{
  "num_hidden_layers": 8,
  "hidden_size": 160,
  "num_attention_heads": 5,
  "num_key_value_heads": 1,
  "head_dim": 32,
  "intermediate_size": 448,
  "vocab_size": 1024,
  "hidden_act": "swiglu",
  "norm": "rmsnorm",
  "norm_place": "pre",
  "norm_eps": 1e-06,
  "positions": "rope",
  "rope_theta": 10000.0,
  "rope_fraction": 1.0,
  "qk_norm": true,
  "attn_scale": 0.177,
  "bias": "none",
  "tie_word_embeddings": true,
  "parallel_block": false,
  "init": "uniform",
  "init_std_qkv": 0.0549,
  "init_std_o": 0.0,
  "init_std_up": 0.0549,
  "init_std_down": 0.0,
  "optimizer": "cautious_adamw",
  "learning_rate": 0.00248,
  "beta1": 0.9,
  "beta2": 0.98,
  "weight_decay": 0.035,
  "lr_head": 0.00624,
  "max_grad_norm": 2.0,
  "warmup_steps": 489,
  "schedule": "wsd",
  "decay_fraction": 0.694,
  "decay_shape": "linear",
  "final_lr_fraction": 0.05,
  "batch_tokens": 16384,
  "max_seq_len": 1024,
  "doc_mask": false,
  "z_loss": 0.0001,
  "train_tokens": 97460000,
  "max_steps": 5949,
  "dataset": "wikipedia_en"
}
Each number is 128 + 24 x the weight over its row's rms, rounded and kept within 0 to 255. Layers, rows and columns count from 0. Numbers have three digits each. The size before them is the row's rms in percent of the matrix's.

# layer 5 MLP up, 448x160, rms 0.102, rows 100-157, columns 0-79
106:137140155123122103174103111122172152122115155080140134143098136136104133150108187150107091104088126126110100123084128168125132063137130131121138137122144141140164092137120157120125137125138122086141089139109084121101123151146120135142114147
094:112157087136163140080093142097130112120116115114123167135139150143115113131125131115087131131141100099132185116163191125127138109137121164120102101152156105132132115172138124136138117114168128130119106136161128121072137194110135172126110140
091:114130116124117133107128086158138104180133171132149119090145103149131117116122111142135134118126136124125137122129165145125111134119163145088134136120138129152065110154095142158147121102102165107162093113152110119149136140126116161160143128
097:118109110123128127126107118128125144133129146102146113111112149095127109135112134136141162105094130099096125162110094164106160133129144043173162123101127160140133156121110141152105146134123162102145131141115119115123111137185099115150062130
106:120146156110160163137136142141174054133167135108113109096113129121108098103120169123119107121129140168165166126113140113097149121154139126129161122170130130132136141133144131118136095146118148096122109137142134091130122132181115153154117149
094:107111098128118139143138102101107092169135103085154145171133166117149153116121105113157115122157136107204155104131108138157106136137128131073163148137105126104132133122135119120133096133102115135124113121133121124126150139176103094137135113
097:103123104110095098126125150146165115152108122111140083117134143081151141116108150160174124119159104169141145147096169116117117126167146135133115145147184099151122103152174178146149140147110093108091152127125128080122114125137118120090127114
095:125111115125122148126089137113142119146056162148119101138091095113157111105147113113148144137153148121140154133140115085152116123129095156097149148098160138132107140166140119155155141125159147093105106122096149132143149136078086174142156130
100:091117167157149171111138121114087128150131118132142086135077090170127088104100148102115135091095097126151154125107150131084144131109133164107075113117101165112102114147112132125157127126142120109118143148145145166090087133108166132115128129
091:078120086122125134128087122131141124122168118112138159143101142121071128136079164145131119158131130129120166149155110111103073127094157143105191145148144115145137158145105126113133132132132163121150115119123117131128093163068109097144119129
098:123164179146107104129104148163136091151120166174109158129167180155100080164123152148118149142151162120135140126157088134113144135151097109118105149134122108141133098122136140131124132118162097108123106148145124116166175142089117140121170101
099:136082125103130123128101135098176111129092111127152103153131137094127141138164129081159148158128133119147182090130114071105129164131146083119124121098125164128128105081135080162133158090172115125113126116091126131125081124128103119133091158
096:118143151134116164166161141146122163107131160101129103131139146153120098154134101155112132070111128127131125113139122122108199094073108109102107160157150098129164159134102134121161130139102139141132145166121108134131134173083142143157153103
108:163129149147118133134140132137163116117073125167102110120123135117080120144104091122078162170175132074135066105112122142169150095140147154144102125083088139130150125124112131127137131124122157113117111135130167145113174137173108092124129097
092:125088124140116100162130151100078120140154134144201176137114112108125144112116094135119150138155076114098124123134102080149137108094126123119153138163121119107134139135155124118148113143108147141143131174126130175105104119121098108145164124
105:119141135151146142125114141157115087134177127115128135167095132143123096108169125150144086102121157148133123135143105131119106127149128104133142129150128131167104094090135132099111122145161145126105102085120126092127091167096097169080111152
103:126098130153148166141110088137108134139104163160116116162110136122106154089121140128143126153094157202081138158111125119132147136145130106125147163131114079131146166118131113135153094160119107162158078124148102120140090147115135127160147093
103:160073132104119123156127088144164155125116090136149101098122110130126110104111133131125065133128155113092136156110139116099113151146115145126134123139083168135130172156087143096120159147115134121126121132128163130122119159087147114135119166
096:112124140138110109116098088135115103127129171098136160168111141105178136122151129153145150149165098163113132133127181101132102096180126097109166129131151189153134176164117113151114161168138130174152181142153102095132138112125152132115133148
098:137126143109127122113124139126135140117113131178049104099132151166137136155134121138108135101130103135109121121105067127120126156078162112137088130104130136117150094113129189131104124113141129148153149112122139159113111158099137115096114086
102:127094163104120165126164090142107083150155089117126107123135121146106121163112109127176163100108151156094156141114176133158111153138160113125091135108127140113158176117142177095164119126098162114114157150148109166145130119174112130115154165
100:115116142144146121114124100143133146136176114144127145132150117143124145151143099152120133121111126135123180121115094099090134150109160113122109101093170109127108104153107090099176092159122113119140147055151159130122139139138109156140158128
098:122133164136088109115113122142137127085126139141136104116126084129151150098147072112162132134092138117119148131153124113165110079127163150167155137130117169124143085131137092138117113147109144127112101110138143114094123143136102108118141117
100:119109106113113118164132108142107173092125115166140139113118122126107100082087176196143100148089125128116113134122121102111095110164119110124193153180174110153109142094166103131131147135104163111122115125114115091156145096141135153124139147
100:081108126143181145122126158127148136168135109096154155176118161098099125132113105112140111119089116120101109132115112115152096140138115136101112144121113147127172106125143136136146117123103132119085089145120078162166131118106080091135128153
096:122123144096132110089108146186123106106118157101192159143111130108105134118140153161095134097118118135124150116127113139127137133174112142123157114120111140132121177109163103109188153170143138153118133146142106118139104133166127141137129122
096:141126083142147124142159115153127131133145110113116131151154123107134123119136128095162075124133134089130134152164155126104121129148151085173130147115087094118116150123108127117100152166079157144094125186178089152135179132095154131110147120
100:116104162152095164143138139143140134121158134104124126106110150110122112097120116131139107104164118119101120125124119088097121130111088119108145140104138162137114132143152101122114140150136126135122133124084190131133129126130132109098130148
109:080115121134167118113126117135107112157146117114146167132122152129131124117172095128132158130166082140118165133121146119138102109117096139079194140107121139091156111125143142145129085127131152186094119110155081099117159126076079115130150175
103:085105145141102142117150139152115118119115093104106158076130106144076153137126143123155113108097107173135117111137149127077103116144096115154111149163157101147162182128064177136135117067130123110146125111165164146109131139158099096157141132
099:076133079119132106128089144156121116134120141142102149121112140129137132099109189139112143123064133159130132166124127093144143154134081131113134142171077123102125142144115162155124098118123144115154139158097103096111138103146148107166123126
104:117214103104110128153070141144148143120122112108092158080161122104115137148096161118155111138116119110154167121141152127086102142130152116167126125139133148164157133111149165127113135142144140119128174145134162129102113142105143085122109148
104:155156160090145113135089144146173108171166126138109119104094162135135076122116108106095143140153191141166102097170144098127132087126120145119166141104133121145119117148155140130123133170156146110103150107120152122136143107178113122146114070
108:101114129165079069130152147141139115175125095137139149133193100089096177138137101144131120110108168072136135099146112149152129145162107111155094106126133097124143125139113136122129138156157148126146124115102113172155098158126095182144126119
109:190146092132147111121129120166156094169141129160107131133126120131175102117137166090120106105089094132140140128090109163088118144116146153098112093131111125089158150153129123099116101133154129128140170143152062143166155098149141161129145070
099:153145157105123158101139178131133149110136150146109159103133166132109153107134118134112128135121108132157098151139104141132148112122128117143140137165113093124159109077107138094156104186102112121091104143117114133139170119144126148156094096
105:130113131119164125128113118127177117118132117129092131150159141161113143177105094156096144147119144089125131095119119092073155128092118153129174126099059123120131141123134120187141121077121157131132158117115152156128124108122123122125130112
102:144136142099152142181121099148175127083099128135092107129170109141141138138123125129141127087164149129150085127084124111186081122140111122145124097138125118081145148131109167098118098150115105113107082106110142092104137120125099140099149167
102:118142143169114145146114091094139111137122146125132097099171129137131115148173158083101127155153111147135125111111092135144162152147132099134150085125127094121116100072116119091136116154171105131145168143143172165091181088172137117151115144
102:134101127128126160127164099127142127105113115132106125115070101117105147126100164096076097095153110133126120144119153182108125126106146122130146085102156129102139121139146141160136130145146114119162118121115149185136086154120123147129128165
096:114145137114118102124140137097164166102175108090148117131140105162119154165161125117127097139133119120131154124093099150115183118106140122155115159113173145164104132144076138129107128110134157136124145111084134132132133113153109108164087132
106:105094142112126084118130165147109134111148120137124117148114146125128160135136122147154139129150127150151118173133123152157101130114123067145126126136119144116122126133095158111130137152094159091064154117138096079134134079095168125140155112
100:121144099115122130142125100122181120093109133091092088124120127097134113168107141153150091116141135166107132106157176120161114177149129176132140153127096130135138136095133169134118152108150111103131122141128159134091130068137127121145122111
106:125076112101103176122179098089138110090117107112135113159161101107102125099127111164122158158131137159124123151126124149109165127114128109150095149146134134136124097148114111117151123121124107121144121115111185091085128152087114066129140109
101:135116118089155135117115152106137137142087163145152115102128132165107125137113098163117143123116103130144175115124125128136098140172088152092126086158148121142144158143178100111122057175127114154132135132163127132176154113192125140137140102
101:126142182133157151162146131137154139148101188152175109120171111125092139118136130119129188184128117091088160099126118156151091149133116120122113088114138181111167127133125120126106140129122114080129141128106073095121133098140100113131143121
102:162113147104153126129116178115119139152078155100143181110132129110159109095130160105093133140154104124141131120102148170113118126102090128150071091169170163114105105131140134109144148135117080116174168118130119132120149149155134136169106144
101:158100147089127116112147143129105144131130115134127152120158112110176133086137155144131129137109125108163165123121119139157134106126145167088146163135140130092152092122109124147151112107118170123175138121127144106123124102099125149133144103
101:173098124120124153119153107150102159172085095140134166089171169139161144121094071135157106130136155140179137130130118148083151142154143133129113123129127146123078146164115119135139129182119126145130121110134137137154131107100109158139110157
104:136136096138125119155132073089140100154149132129134161152108123148119115136139133110162117154136126110117139099109162100168106111106170094140117129156143120122092141103150098148103173134134135137091121147114160087150119102090092130127117106
090:129148140093130167130097121099081080141123123130090128085127108117108125165103114137116086132157129105128127122098143159138118107110139153129154157103117161119160131154140153158130109152139114133092110140089108140130145129130105101153111122
088:148101148104150123108163127161133106121143103135114129119167097117116124138146118147123120164129097101159086154171117105181117100142167144164099141128140122115111157137112119114148109143064106103080103133164115077166126151125110150135143099
108:092146098151116110177127124108109155160126158110123079127144097147133161135170143095128076144128127162127090132106096125099130119105137101136130169155151082158130176114117124119153127155150103142148131179120129150096170128135125138169139166
101:114129113106134121125130097126107148147150135115144111098155128141155109100140154130146153170096180151134110185151162183107140079120103171107108116147113123094087105104169135157128115108108118129122098128116124103137154126144143148106106156
108:148125137140116131126174149165135139162168124088140178104123106089135118114124136109152076104107170102123164106161147078083138117119185155105129098127125105147141129114154109123132121155136107134153130095094166115153133113161158137121166177
108:146112129119116117090125125127141145132159104141111139137095163160140151119147124145118139112129148098133088139136156145173106126157080144151101108124119144103133123147114170136146132109114157103128107088117162111101113122139152113123136111
104:137150172116149132179112128116159095142125130145101151132108093074143159071123147134115118113132141135118135085096126126121142119130106135114139154159133119126101127137125142143158112125095169151153040115097117135146143135127116125104159164
107:132153098151154171147075118120112156137124096118113122137163129096113158139129151105143103149150124101147121146141147151162109165098151093068134117118130080171096146128098154140128121167147147133155116137103152131125142108127124137148098143
# layer 5 MLP down (transposed), 448x160, rms 0.0887, rows 100-157, columns 0-79
109:096149129089094138130112105096118123133107149143122139122130171114132179082107139087150109089141125108110093151136119176096153115157120140110159119110159136104098180120127144139123159112096125133118103159094107106156162168112126084146109106
093:137112132112131117146117101140165170103133117136140113158086109157115095132156105145148101112108164136120118104138080103167114110140138154129118119108081108093141100100132103158114116081104161100122144111126140137139118116157101162081111153
091:134157106136147168108092119139163107100095100115124137117164113123118123101132126162146109137139135109133120138114126146159104158109090138152089174101136147065141146120127101188150131122135156105139115146097111163155116132133133145133138143
099:117108150079119128106140153125171124137105102139153118130138131098158130143101111109141101130158115117099120133166181162144116121086119115136126117131136104119150110126145145179087142107142124151149105145124149161142169126089144158148119160
106:114131126142167176113155091114109138179146123119130102160114109168148089114157135052144123117144150187132112117169151152125142113150080136161140098134074121111130164138108149067174122149139151141111152096132121144132110096118146126162125124
096:182151134114100103135076133136116114106157119120153136119129090129118090120148135166125143125140100141156130114172128178131101158119107123163148154138142117105098128126157138122142117155129115137123118113110159143096136126171105125114112118
097:085120148123151135137127086145094126137112160128151112135137113112140143108151089134099080111127135137090091107153132144100127120137110173115154120156126123119094106106118089136138127113135097134140141138130135098101116124066139075095149098
093:144131130111142104127147117153098126167155133105124105103143103153116120120104128095122087125102126129129087141110104131147136135149164136121119071133131096114156143135113150085129089096125117174133133136120163113158139162129103128122114183
103:121103150108130188106163135152140135114155138124134087120152108119119109087102110138102115100111156107171097117146148114113104166126103127134135130123139121102123120113168129088116144196097106123104158111105148139153101125160094091145131119
092:098167154131127103127111098121156115161139121137111103151087100134141132141145136098114134146148088137089114134163164145174179118156081083153163104099126140139127125121121135091151093147063155134148142141123143165152135111156116125126110105
097:131096119093099108120146121149093158088147122138104144159120101143125120125160137124124117135129091107131078127135149140110066118124143121131096071186089101136129136166172123086167131135133125155120158162119086116138078135091148130136117128
094:150153113097184113130086132127144118107125155151123124132121153159148137163119154132175148112152120139098088120116104149139118147109139133155138152131123130161098176112149097075177144124083139136109083125148109125145138135100142123127116162
097:138086139108143139176136171147102165120134116109097178146130109129147125131143107073113126163086147136142083144125149173134094168149152114146120124143119124145111168116152103128160154152159137179127103148138094099117114150148120102133101103
108:156096089108108125137134194168115137142123128119139124126131147122162126144153089141126154136135117152156146135145110163130125098132135121148129124109095127128167111103097150123145110112173159161095070083100147126109163114140099115137146108
087:120149124156102133174121109115122155152123143143084099125169109136125118120152123150177116139100155144118120143128194106111158092122150117165111209074116159084159127116117142142135159140158151070121114128127132151095183133123128144180122127
105:159106115124144129138106139152097155128137116098097121146083103132135119118133107138138141149117173114173110158138147104149105129135108159129160139114078124140136158122119110133147118135079100112164185087099121118087163103142139144114129125
104:199156152134097106127125112089149098139118140125095123151123172128104130099123089144135118144162169106091144123127160100092117134136124121148147149149118160127137122133139145113116093162105110153118152095092164083158106102167113141180115141
105:094112110099137123158132123103145103178149098175112124122142164124154133097099159101168138134110155104122141115126114120132119162124111129143132142105115137116103166152086125130141144133159081120106163151108144147069157120106138171118137157
097:153137149118151081103140119136134123143090107140132118154143105142076127152105157146139168107094136086147128111094119157129164086165160111121133166107163154143139144086122111183121090141091131142105082114165149102141124136170166112125138158
099:165114136112123134091130117125180067160129099130115137091060116144154127124115084120159109110126132093105088116150131132160133128061147164137140056124065131126138128129100139097139092170127090117089115107127123094119129114122127102175133114
105:112164142134142145163132156135107132139167111119094136127160136152098091088114164143130110134136139148178129179149131162166177111113189139106124100105121149128099129133082170122109132101154157166099125112142138145132136129152111120148134121
102:085165080148164153149119115171116108142110147109126114117118110140140144114144100120108138164147167143108143135155138139141109146143152153136179160160145124148126136157099129138137112101213155105127138065108127176079143113159062157128128143
096:182131140114148156125124144100114152103143099129124137104126129156135097097121108075106121146083135130138138143119150129122122160158114153146148206144119131125120114098085125148169138170113124136137135136121167091115114128151129156163089111
104:169105084143129134138137145130113155181124109134139122126169163165115134139125101161128150151168099138127111150147137119131155107149133138102158096142095152101151132122099136107117138176111118157125150131118126147113121103149151115098108165
098:147129119143132161122095065140130153109152133118113138137159126186143179133152105127116138172126153128136118132159160148164081170173124136103101107150158116100101110128092155125137089159131148144142185154112111142084134117134106107106143133
098:154117144143115111145115116137100106131141179137132082108148128148143138159183115128134120107115095088114112146090164112177155082133115171101140128135104116127147107133146068103113147133128174135124120100079160129142123078076117122107112128
095:155113130120148091156124123087111100128069118125145163175105150120112117123122121199091126142097142138095113096101108115129111161121112146119137162122099136137145100118132118176110110120171152161114137161124119120132136152098137111141124153
099:091142085149095132134148128110151091152134145142136092132143100087133127147117105153090115165129111139155136160157145121136095112189119121106156130125118119105141152144129134134111099085184139154127103183123086138154126159122134107126130126
109:132122138146153145124146130137118135118175153133110155137125156145126127132174117104121141153129074131102121125137091086143117151145186128091105120150109097119172116137175092136121105096135087129143132145089141124146133138079163137131110133
108:143122129120185152118165124090140129096117176116157101124111131132119077108179133102132116094126121108107129133134096148124129126087128096120149191091109126138136102115108079106108117125094098137126146123100110158103145085108078095156120153
100:130089087112125141149116121110119132113142173092150155148111131073107119105114116111124169118119111126102118154159189090161122131140140152147135086123101105120126140086104130081155131141137141147194126131071126085133128118125116165118161160
098:129117116110139148116137067106103133095118127108118130080183137147145118150091154115178130129143111137124129134164129133117137156154142119141112137090091152153122106106092128081174127151109146136117112141104133139145097122158098144113107141
100:082117120120125099114146138111100166142118123113154143138119134137134146113136143101159104112125075107114138148097167174111150158190114136137117116145124124106117167123135135104135172156153129110128130156209140135150120129153123158125138138
101:143094140160130122088117098117134149120120158145101114117120104124134184123102108161082088095082147126149082109121101125094162145099101143096116113161157129166066160100137096153083147099147137149157097128148093151107111090111097139096085156
104:115117107142161149162144119102112132159152187117114148149113132107122112112134110097077105131150111128173139117151114110173126120108168168116126177107104162121147124147139094062066131138194147088110119141124139105174147103120104132131152118
101:138165127160133110100141099126158105115101155176106120101113123115125121136138136085158100126109148141126133136107104103140102118178139095114130116069132157154121141155093127115130146106137123136137130094138115136192137104157152157095119129
108:180131132127109092159114146093132140124127172129119104145146121150149117118149116151153110122163126141111156137138148166151114124110124119123128155128140126135149130132113091142136110118126126138070134194101116151099170142105142139094122079
100:101144122114114154101120143077164120167118151100140166142119161111103085120108157103155107121144138147102134108133092119104173090158118115136092130144141161105088097134153111141105118107119128141110126170115136161117099143130168081109115141
104:148083117115130165111127108140131118130118168097142128140105134101112144129111169181129107161124170102120131147088146105154150097114146130099175147091149130136116150122109158108135097155117157161155116129150127123170099082158088085142137127
100:128079146096154100141107089110127094120136136162121129122122116113123130149134107137127148118132157150113156113148106139120136094135150141142144079158136105164084120090132121126118152085069171161123143118145156137127163145071116135110129146
098:156154155127150133100162134161116139142114100162129142126150112141099107117154179136114174135158099126156167136096128128118136108114117112104079096170149133171119170151130109117170127120073130142095101123091119116134149118099130134160141150
101:103131119102127123147112105132115148139154123119140198126123165157121095119129125144122112124117150127148135143086145121099105127082137158146106102176094099072123126168103090113124140155125127137084116137130114144138142139115137175133121128
100:170151153148161123109141145146070109109119173140121143125097139135157127121129113091131077116136130134123115132148124129112089133096128105098100151174119143128111133159097105121110081134147095107111126104123129097127110142131200093142112114
108:148117132125129147161121134173146141117149144119135135129140141157117108147164142135132138144146116127140110112179179115105137114094176148080094159172078136068097123099167113120119129113157113165161149150122125132164170118136090133146133126
105:143119134145131116104175143097093111178104121137054120116137139138140122140139103157138123134111135140140089171125079160118157136149172149127157144115147097136162201116108143133144103094092155133134139162096133138111115134121120157116112110
101:117114160074122087105102101108128105137115121134113120125121137114127118109085121128143094131114172129172150176103151177130175138172122098121133114120126146164132116123138156110139103111153116114141172105128132119125099168126148108142168149
105:149131125179153135148131134099147118138127130138093110137121166142121114145114091154163141180124107131144155115147136077114132145144082142114146131097122095084118113092143141131100109123114119144130099118112185090137152134120100154143121153
097:131095151148147144128128104108104073140142072134139125085113077108141108147126123121126086152135096152099099132161118090154113120151117137077159106135131156174097133129143124086167149099105099124156116129112135126157121148131077134149153096
098:134150131181078147134128129132169115127153126136123146130128123091115115105130105118131145130161157104099191122132123114132160161117105094088096116148093147124138118125101123151170135115178143082131155167140100088092142147146155132112170132
101:108123117121103126141101145074152151121134136137156141132131113145152125128116130135132129126121112099102146173106141094120166143126103107110154116111119168134122089118136107065068148190113138073156117149114160142156134133177125157127092148
089:123152116121150137161109103146177143119074136113155092130087150105119138113129120149118137143092138099100116110164158123143130164127135126149111163103138098073130136088136114182053122107155154135110148112119165116101121142148130138104194123
090:131150142134105106132132138144127131135132166122154125139112136146116165131102150104109144121150168152121140140100148100088130171133119119117126166094098110100128078148120109153128123135098113081169150142102122125094111131143105108094166168
103:110132101107144139133110097102097094152158138155134128150123130147071119160159112149100134131120125102141151098138167127146123098170088101154164145113111129104110093130072104134107086169136094086114102128105141158100181136142116111144116131
104:090094114127208118162150091169132121158096136132134134091104098122123141146140116127142141106164124141133106102115100109120153143131158128149153128093135119115147150095124141153125164122065138126138163114115159144119100155133064099124134153
102:154125160104101135100130159127137146133151145111136121099130127096138133144119144112115118109144161133159134081156115116188168124110100140138113097114121112094132106159106163117150104104118076115133142125136111125099133125191150146090113109
110:123122155111126119110134156187130138092120156134154180147143136142085109114142125164115127110137122104129113127152139139142127103093171120088107104146181135123120159163189121146095137124167136148155123133136128146101145174130128180143118158
106:170123140157093117120145080102140130129143127128136129149134151108154096161162121103119155128146191133106140121164152110119145161135155110122146135102114152129118098102135123063105177117139102082070126148077112142104094156118138115148105123
109:126136145120151167143085147127153087146164107132145107116111107105115061111133145113163144139120101136102098092116071114145145106058141118125103113137086121111135115126114136059120131127089130113100137109131129145143124148111181117101135117
# layer 5 MLP gate, 448x160, rms 0.101, rows 101-157, columns 0-79
098:098117175128102168115109084142128121090166144116140124176132161126141178125144140109115130117167111119114153129147153131155112121120120172114139143127135135127133163154150132107124128121123095127106137153194137082138151119107120133171125122
091:139138143174105123103072143125141143082106131173136129134100159145099135148094107093105120122113126134107116127131116123145130149134137151110093131165116144132107170145144153100165124089129125144163114102116143135106142130153167101138190126
096:152139113128139108137108154134128162120146125120087120141072145076112124119157118118120134145125132131177135122103100124120127111101121125107141126115124100122134134127116167109144141072140088165121121186145120143132161115136130125093130170
105:191110133158144131097110137190183123104134142117147136142137174128158106103146145141137162111088104124124158122126129179108161108132160111104090135114108132119115125133134154118113144096154081102119136199140131118166139110149134103139129109
095:163136141097129078120160119146114093118125140119126095161088163110092142079180101121113156099117079124106121151123135165162100162135112114139085151136078109110139152152109073157151165142141118151147111166111116168128087147147132117116141099
096:090186163100127104083144119119116125133150147107111132137174110127112088113143121153156124123103074130096185137135105112117141134120099115131157134125166107092147116141149135120175175129121136103125120124129103154150107113095101099124138151
095:146124152134126156132087113140155129116105157143144106166081142105122174128158143111140127108149134145103126114151144121152109142088097134113108124093100091142111156161168147141196140125163144078081133125121106127155133113166163136161145120
104:076129115115152147113157161146106131156122161138099147150137150134091138116142165110074107121121146162117140134090100115057148146120099118140081167118134081110128146173114116128160108109135113128144130130106112111102099129138194126107109113
092:138158079143170085134111119133164091126124122104143131140127132117146168143116091165170158137125129127108125113093136087154121153120108125144109101152156132162150119085122138145128163083124164067110092145126156095120169142125117123145172109
097:148144137133081108164133135126115129103132152149168116137139188143080120124179110171131183136147098132111145121086094125178154184104105143113096158118164117108127119148079156137108091118114098129134106139125111147159140123127157107102127131
093:150103136121119097133091106128083104130107146138182120167091134124160119118143109131110151088105143115149121105173170144134127067146128117102100147128102142128120104099112152157119142153182153139141113146121174145119144124112124132120170083
098:134152163129140183167171191114120144140125148146125158138175163129080112122119124174135153180136172135121138116108081171153186104150109166091151121134131131124119125112147126146122141090096139117118122156164132147104110159134166136075128160
105:140140123153114096163130094163113141100128135140092082129116122106148104114103136172078129142082142107116157112100159131133099092131149126171140119087147102120127108099140164135086119144128131105134102163169126125151132140140156100109128110
100:165176141097141203134147122145162129145066129166118120143165189131143100126108121094155101147099146135136132130086114145106155129119118142140103130138102121115149128148113143129150127109159120147143099102137142131151142132151147136126172102
103:116140160132101094141135130176121165151159160103081128124133127095111138148145151150079136086153160153138141145087111092116104128133128105153138161101137110121158094141158145110118163137126118149186104120110148139162152114152118134116122137
100:154140157099133131130107146124126151115137129115092110082157126120104142111165144113179156107104103087173124102127130146138106119134130131189120117156121134082120155137129115150117127128184083175077097120139107151111140105150127115091156147
101:101103102103157121123141102113144135113093109132143135105142140095139115112154136143120120131113127078164114126111156142146129133198159101089158108115114094125147128105116158143156140102140100124150150108177119172141124113144116100129178139
097:156160148091144106122104116094125113115123081158168113130150132166139104155150136139095126154143144123155119164067081141157151128137134123168090107130124112135107131089150082162158146150148131094120109140166129114165093102162109128135151141
101:112123147118116124169135131108110145101115127132149145156140149111117147147114120127108108103129149135120159105118122140116157110179134135101107172135152187104118107093144120094109099081147099127106136174097163135124137111107140106109103169
101:115127107144108126159127165132146093156096086132134140147110173173119170124057112148091091128121107122166128112127092108091166117092101157143112142093144160121112130143157115127118151150128124162131117115117154168143117135155162129104098131
097:108114135112135097176177122165162137115111152135173140132106155145125112103126147127169106108119100115112118102092128141157112102145078144158126138092134132096057092107144139092123079138135181121117145125090131119163130102149117149122142147
097:071118094155105099154131131137108153089127107101173124159133152107175158137121131147161112105123156136166164134114141147137130116101130120129102156160128102152132088106085114118106099135160142167165058121148130140135148131148171091180137139
098:121129152129111156135152122149153132146118156161124100147127199128131098114095135154117144133173149108130134159116091139183137125138164147098151124141108111110146106091118127143159107160154143155125121162102121142132157139111090115148105092
096:102165138107088086106153143113068116109117110109133136131168170121137118146097167123112140100114128134133117131107118161111104116093116090125138137132126123142125118159182121136160152148075182134101135095130123153128123126134138126134094119
104:126150127123127136136141130114159175066099087138168081143127134070164148159097090154119139134133110125108139145156111109140121150112162134120115137105067145132170110152096150136127106128160099118129160072110113132102115118157164152110103134
092:142096131140129110127140178100122112126103105171167151106128147111113106183134161168097144140136168129128122123137131130142151170132088149113149135130152115131146123112151140135136129137150093112170129157090159124112123123112107108154153120
102:144107115105117077132118135153153112121135111136131101099118106158143129115155155079118102142116148150100119158072110084136120179142171163130182143134066178126149099156148131101115141145108142104133105078167153102136111124167133130132086153
108:118122108133125133113124121161121155140081104133088148131147180125143141124141124148165141095166094101133106113140155124167102114132091165106141171119113103081145070148102108130110122117140125095127090119133098124080152149169133118127112117
099:141135129120158106146144153131133146186124143136147135125114105119087116107162150088111156132191122142121114099110119147107158123146126092134115167097143140132082146146171108136110170152112137095137109087159113127160141044130150164128141110
097:114093129126128148124104136136151155104121127157166186105113149144149113129151151182120179086165143168125117110145146103140116128142147144157126125126127147099105132131092159161112154151145136099113127118159163093138163117110136114166123095
093:116126082170109118172127154153137121124100141119092124110130172118153123154192105089127137157070123102099143089155116152124158155152137148146128138150116110152102134134082130115078131111165116135158108098129137101136129156105167098166157142
102:132109191085129151109133144181168101128135092120200117138154144158113131099143108130147117116120131137115116147133086136174146118174116088128127122154131139132137109119081141116142101098153112157112095133160143107145090149138163145099150173
104:104151103124150129141122089141082117126135154118138139152132186116137155140117118178135170138177123128140096086116126120138130124141124129137136161084148114069094138131072127134145156131154146125175157094182119094134147167134143101107160082
101:133146096145146117137141143161135127148109100128102149130152150146124132109123142135161108090147124142143122091153104162063122146133127114153120120121095108097099112142126117123095126124158114151149139163117122155158107113136164126150108088
102:122120119154143110133162127149145076123100133122127178128130123116138150141088174118147071131096139116122162118124129153121129092130147100132124119140149129160113179143104153141173114150150114147146110153141122148175134098132143151167124095
105:128136117118101092138153117136158120135077147119178149140061146134138123133139119155141105123115187104139108085086127158105117096115138122146125121145116140141147142181129153147108110164158128113137087133109157095100088161158181106108142107
104:124162150121170160142166109178117163121104150125093083135162093161100139158095089123087123130117101159117119108122147101171098159102144150081164123072112084128105126146110129126104142124149085113136138129160106122103161133144106115148158080
103:134093097116151107133156101196182161118125177110136092093139105110114131115156144144116126106145157127140119144138168141138128150117113117127135171101098144127108136118096123139107101158143131114121122110153108143139175110115128130147171169
102:107190104148168168151158157132147131154096093111076093143152099120135130137106144182125111106096112171106080150116136123116125132126133137127080153123118103153154105130148123154123158124137116139118124150080145153184071068110166130141109106
099:126107148129122130113153104156124157125109163121155145141132165159103105106127136116115159121150116138142133127121111147111130102172126154084120110145061064133140132107139127127089123139170141163149115149124142156147158153094139084129135094
102:157086102114095121139148145139151125077121118137123116151109150096102160117099111165171113120103137155116129141108115149155109160157115115136106120139096133118110121145103165126099116117155128133098149142135103108106135118102157118100152130
103:147157115117127129067187110104128141136156126126096110127144132084134128106111163135113109120141164141147101141148176163125167142134153118129105139091131117068128139114113139154092115160178119159113158137119137119151089092141134155089143126
107:127134140100149132140122083140132138134151174165089113144084084156072145092117167146122140104114098105137148145134097130095123131128104126123125140117103146103131144130095126154121121163120145175154073137095124163165144103125155164161136137
105:121103133161144140165162150134091114152154135147111155110144142138135104117126123137105127131088121167125171114078134137137147095136099137162156149115107095107128107133160122147151128103155151127190102173144131077125164122147075128096136078
105:163153110116142126112140123118130114118137086134104150144108179135141126124105138105119092115163119148128122139111161174142128104126134115150128130126144107156124087095113102146081119152116174152143127096118140171152126089082151128125180109
107:166184116129168148143136102099159124148106144159101134113099142110105168157106122129121075086109117130128107122072131128143148128141149110116137163108078144124107129106078142117126136140152175154146152099161122140104113141145169113108090146
094:170130169101149120103119154158137157130118136104151140150143164119127116064140173154128082110135161104156139109103128175119141110142113124117151162088130121079120096097146122165128107128148156109150115127130143112136108105130141113111160128
102:127117124144149127134122106149144102152127125137143170157138103108119109146094153137125156144087114143092135165097140112133140147118084162134127159111088132128151177173045170128128163099136115088142123090182137136110104152133165120129153081
108:136141174105150106158126089125103110164153131119096100148110116095090123091111163162150167087126132126118119109140079162115127135129138117072117105143115134098081131118126126139132131145116150135150140183139107107171154179131142091131124093
090:174104110131170105160122108169161126131119105172158140180106162123177143140147127099110168095098158160141090105101136143120134185145073173144096114176109122098139130158116141109129129116158101091170168164140139131112111139182146111113163113
084:107114141116102171143109151093135158091082149139112134110158147143164127159102111127168133092139137151154126168156118112159131106134101142129113128130137119114139106130146157091121146105161156115146146118119109131145098134129139130173069131
103:140091167108142130165151173115141094130132117124119111125117127134136107126099102133114154100087131142138089127089127200135097128152136097162127124117111110090136096148166144160119115121120146149129130146114128137103116123123148084090122119
104:163147144125139180099133126108131180119159146132103120157153143091152130103125118134122130122152122147110159108158122154114132123142127141098101091138125154147123131096093154158168083127106122096101132147156126160102117117173125162138113133
111:107115143160131136150135101170142129079086130116106092110135118134106163157147181135123124133106116138080085136118148116092097139154084062142136135119148137113168117101135127158099135103179133129100103165128070176101111161103101099151129135
108:153155111173094119135136137145106119141159157132116130136144149151119155132178113159142120125117146141123106088099102116132099110118082105093148130136143088087132094108127127174129170121113096084133096131131107107121123115113162118145122180
099:119110157111137132083150093096117158137166128121180078156115159105117122141143164094148114146112131140123162114142143142114136133131150141124115138088129134121172080117123139163141096093161102086130089137155137147116129116110098107142127115
103:126146158137079134140120154123121094135146141085119123130129163164099106141119196166138126146136099175164130148103108103136162108134143138139158133159105142113136136120115130152110116155168096136130124157164107097184082114179147117115166146